config.toml
activation = "relu"
norm = "rmsnorm"
norm_eps = 1e-06
decay_fraction = 0.572
doc_mask = false
Each number is 50 + 15 x the weight over its row's rms, rounded and kept within 0 to 99. Layers, rows and columns count from 0. The size before them is the row's rms in percent of the matrix's.

# layer 7 attention value, 256x256, rms 0.0576, rows 72-82, columns 0-63
090:39 44 58 30 40 40 17 49 37 49 35 43 80 50 43 27 40 56 60 48 55 40 29 45 32 68 54 44 31 39 29 32 49 50 60 24 52 61 48 41 50 72 35 32 44 64 55 34 17 34 49 45 60 35 48 55 29 51 61 52 62 40 39 44
082:40 50 48 53 49 14 67 46 44 70 49 34 57 27 54 65 48 55 33 48 25 40 36 48 22 70 35 35 25 22 51 79 50 75 16 30 26 63 54 48 51 50 51 29 33 37 78 51 15 70 45 71 72 12 47 46 34 54 58 63 56 66 55 45
092:50 63 57 18 65 52 71 30 34 37 39 37 63 37 56 50 41 54 49 58 54 50 22 65 46 70 52 39 46 78 43 38 39 44 35 30 71 62 64 42 56 54 43 42 57 67 39 53 44 61 78 65 50 90 35 52 60 16 34 40 49 45 45 73
083:44 46 39 52 37 45 50 55 61 35 37 33 26 54 52 46 29 44 45 55 42 42 87 19 42 58 41 42 54 83 48 27 39 38 87 52 50 48 57 45 41 52 41 56 35 90 61 37 41 63 75 18 51 41 53 40 51 64 68 39 54 46 52 58
076:53 49 31 38 48 51 42 30 49 50 43 38 58 45 92 55 45 39 57 62 53 56 62 40 29 46 53 62 44 26 38 58 52 38 75 57 41 44 63 33 47 28 56 49 36 60 53 42 33 29 63 43 48 51 30 53 36 44 43 43 37 49 32 56
085:60 36 53 50 49 70 36 34 41 40 51 82 37 58 73 54 45 55 49 31 52 65 62 37 77 24 48 57 58 36 42 38 71 35 45 73 06 48 31 56 63 46 51 57 61 36 59 56 86 69 23 44 48 42 68 49 39 43 65 38 51 54 52 42
078:47 63 58 36 56 11 56 34 46 33 47 76 77 47 12 57 54 49 42 54 57 34 25 74 37 45 74 60 50 53 58 33 43 25 52 44 77 69 49 43 61 37 60 47 43 67 60 54 37 58 76 55 45 47 45 54 52 49 62 46 41 53 47 99
076:65 63 52 44 31 26 56 44 51 43 25 61 81 29 60 56 38 63 44 39 59 58 27 61 38 54 57 39 42 34 46 31 40 43 30 47 58 78 65 51 34 48 35 10 37 50 58 37 44 62 21 84 41 71 30 46 67 44 40 52 62 63 34 89
088:62 46 55 51 67 67 27 37 47 50 55 67 68 42 28 29 45 32 59 40 99 27 69 42 65 56 28 42 18 88 51 20 40 52 50 27 47 63 68 42 58 75 48 73 48 49 44 32 54 50 29 35 53 30 33 56 53 85 73 44 69 33 56 30
079:63 69 50 47 43 38 56 40 75 64 68 67 38 53 30 36 48 51 49 69 48 51 56 51 42 54 68 37 45 54 66 32 40 50 44 44 72 56 42 33 52 36 40 47 43 73 35 49 45 37 56 58 51 40 66 43 54 34 66 55 41 39 58 99
090:48 32 51 45 56 25 67 48 33 59 39 40 73 41 30 51 47 42 53 48 31 16 45 57 39 25 52 96 32 57 48 21 72 67 62 73 58 29 50 43 29 52 64 41 48 30 38 65 51 51 68 11 54 52 66 50 44 67 41 69 55 61 51 75
# layer 7 attention output (transposed), 256x256, rms 0.0643, rows 72-82, columns 0-63
078:49 56 40 45 36 58 42 75 52 26 49 48 22 58 92 55 50 52 44 67 56 63 60 35 54 33 58 74 42 33 77 78 55 41 48 59 29 42 15 79 31 64 82 42 39 32 46 51 52 50 36 73 42 51 53 94 53 62 41 52 75 29 38 38
079:56 44 57 34 71 51 31 59 62 35 45 16 46 36 51 34 33 47 47 45 37 69 38 50 59 56 99 55 43 64 56 37 40 61 70 76 23 51 24 67 25 57 66 57 38 46 77 36 58 73 56 39 47 55 52 99 51 65 40 35 77 38 72 52
088:41 70 50 72 36 56 57 74 36 45 73 71 21 66 50 45 51 65 33 37 39 38 66 37 66 13 82 32 45 61 46 51 64 92 71 29 36 51 65 35 60 61 45 35 36 43 38 43 33 38 20 43 44 35 75 53 41 67 52 52 66 55 57 39
081:41 43 63 67 47 66 78 52 43 47 47 56 50 66 49 67 56 61 48 61 55 55 50 59 40 46 11 31 84 53 42 55 57 48 48 37 50 52 60 76 60 41 67 46 50 50 52 51 48 37 45 85 39 56 41 18 59 51 37 44 68 28 56 73
075:56 57 51 37 43 48 55 67 47 27 63 71 48 55 46 43 57 53 92 45 42 34 48 18 50 29 54 61 42 54 43 31 30 17 38 30 54 33 35 61 50 50 40 38 31 40 58 68 35 60 57 35 30 34 53 49 85 46 36 23 74 21 67 57
078:57 58 59 34 61 44 61 54 57 56 71 55 47 73 46 62 35 17 51 49 49 45 73 66 20 60 38 76 37 54 62 39 41 51 39 61 80 64 57 29 36 25 46 45 40 60 46 33 69 26 44 61 63 36 62 35 48 48 53 50 35 37 42 44
072:52 61 46 40 84 73 48 83 46 27 47 28 49 54 54 41 33 64 32 53 62 88 60 55 71 61 99 33 51 56 52 46 70 56 50 73 74 56 94 60 45 65 46 45 38 40 33 45 51 59 61 61 33 45 61 00 60 40 54 40 58 37 52 23
074:50 51 69 42 62 50 68 76 19 50 58 24 32 61 57 34 70 57 19 62 32 52 58 30 72 34 64 63 49 42 40 57 87 76 67 73 67 37 78 33 55 53 78 48 59 25 32 53 39 51 28 49 70 33 52 99 50 64 36 30 52 44 44 75
083:66 50 66 64 13 44 20 73 48 49 48 29 12 64 55 87 57 53 54 55 13 51 37 53 44 63 46 38 42 43 32 71 61 69 56 55 45 42 57 51 42 38 45 36 49 37 77 57 61 44 58 65 46 54 42 71 63 58 49 29 57 48 31 74
077:34 41 57 23 99 59 37 58 78 42 32 51 81 49 53 64 63 24 35 60 48 54 55 65 54 55 30 47 64 46 43 56 56 53 48 54 63 42 71 68 50 30 59 40 44 50 42 55 46 41 45 80 31 55 54 11 53 52 44 38 55 49 71 51
080:29 58 64 40 49 37 31 82 28 12 32 51 47 70 50 54 31 61 40 39 62 69 40 53 70 56 97 54 62 36 33 76 59 41 43 35 49 39 61 74 48 53 59 56 37 86 40 41 53 50 31 56 37 49 28 28 32 29 61 37 37 24 84 25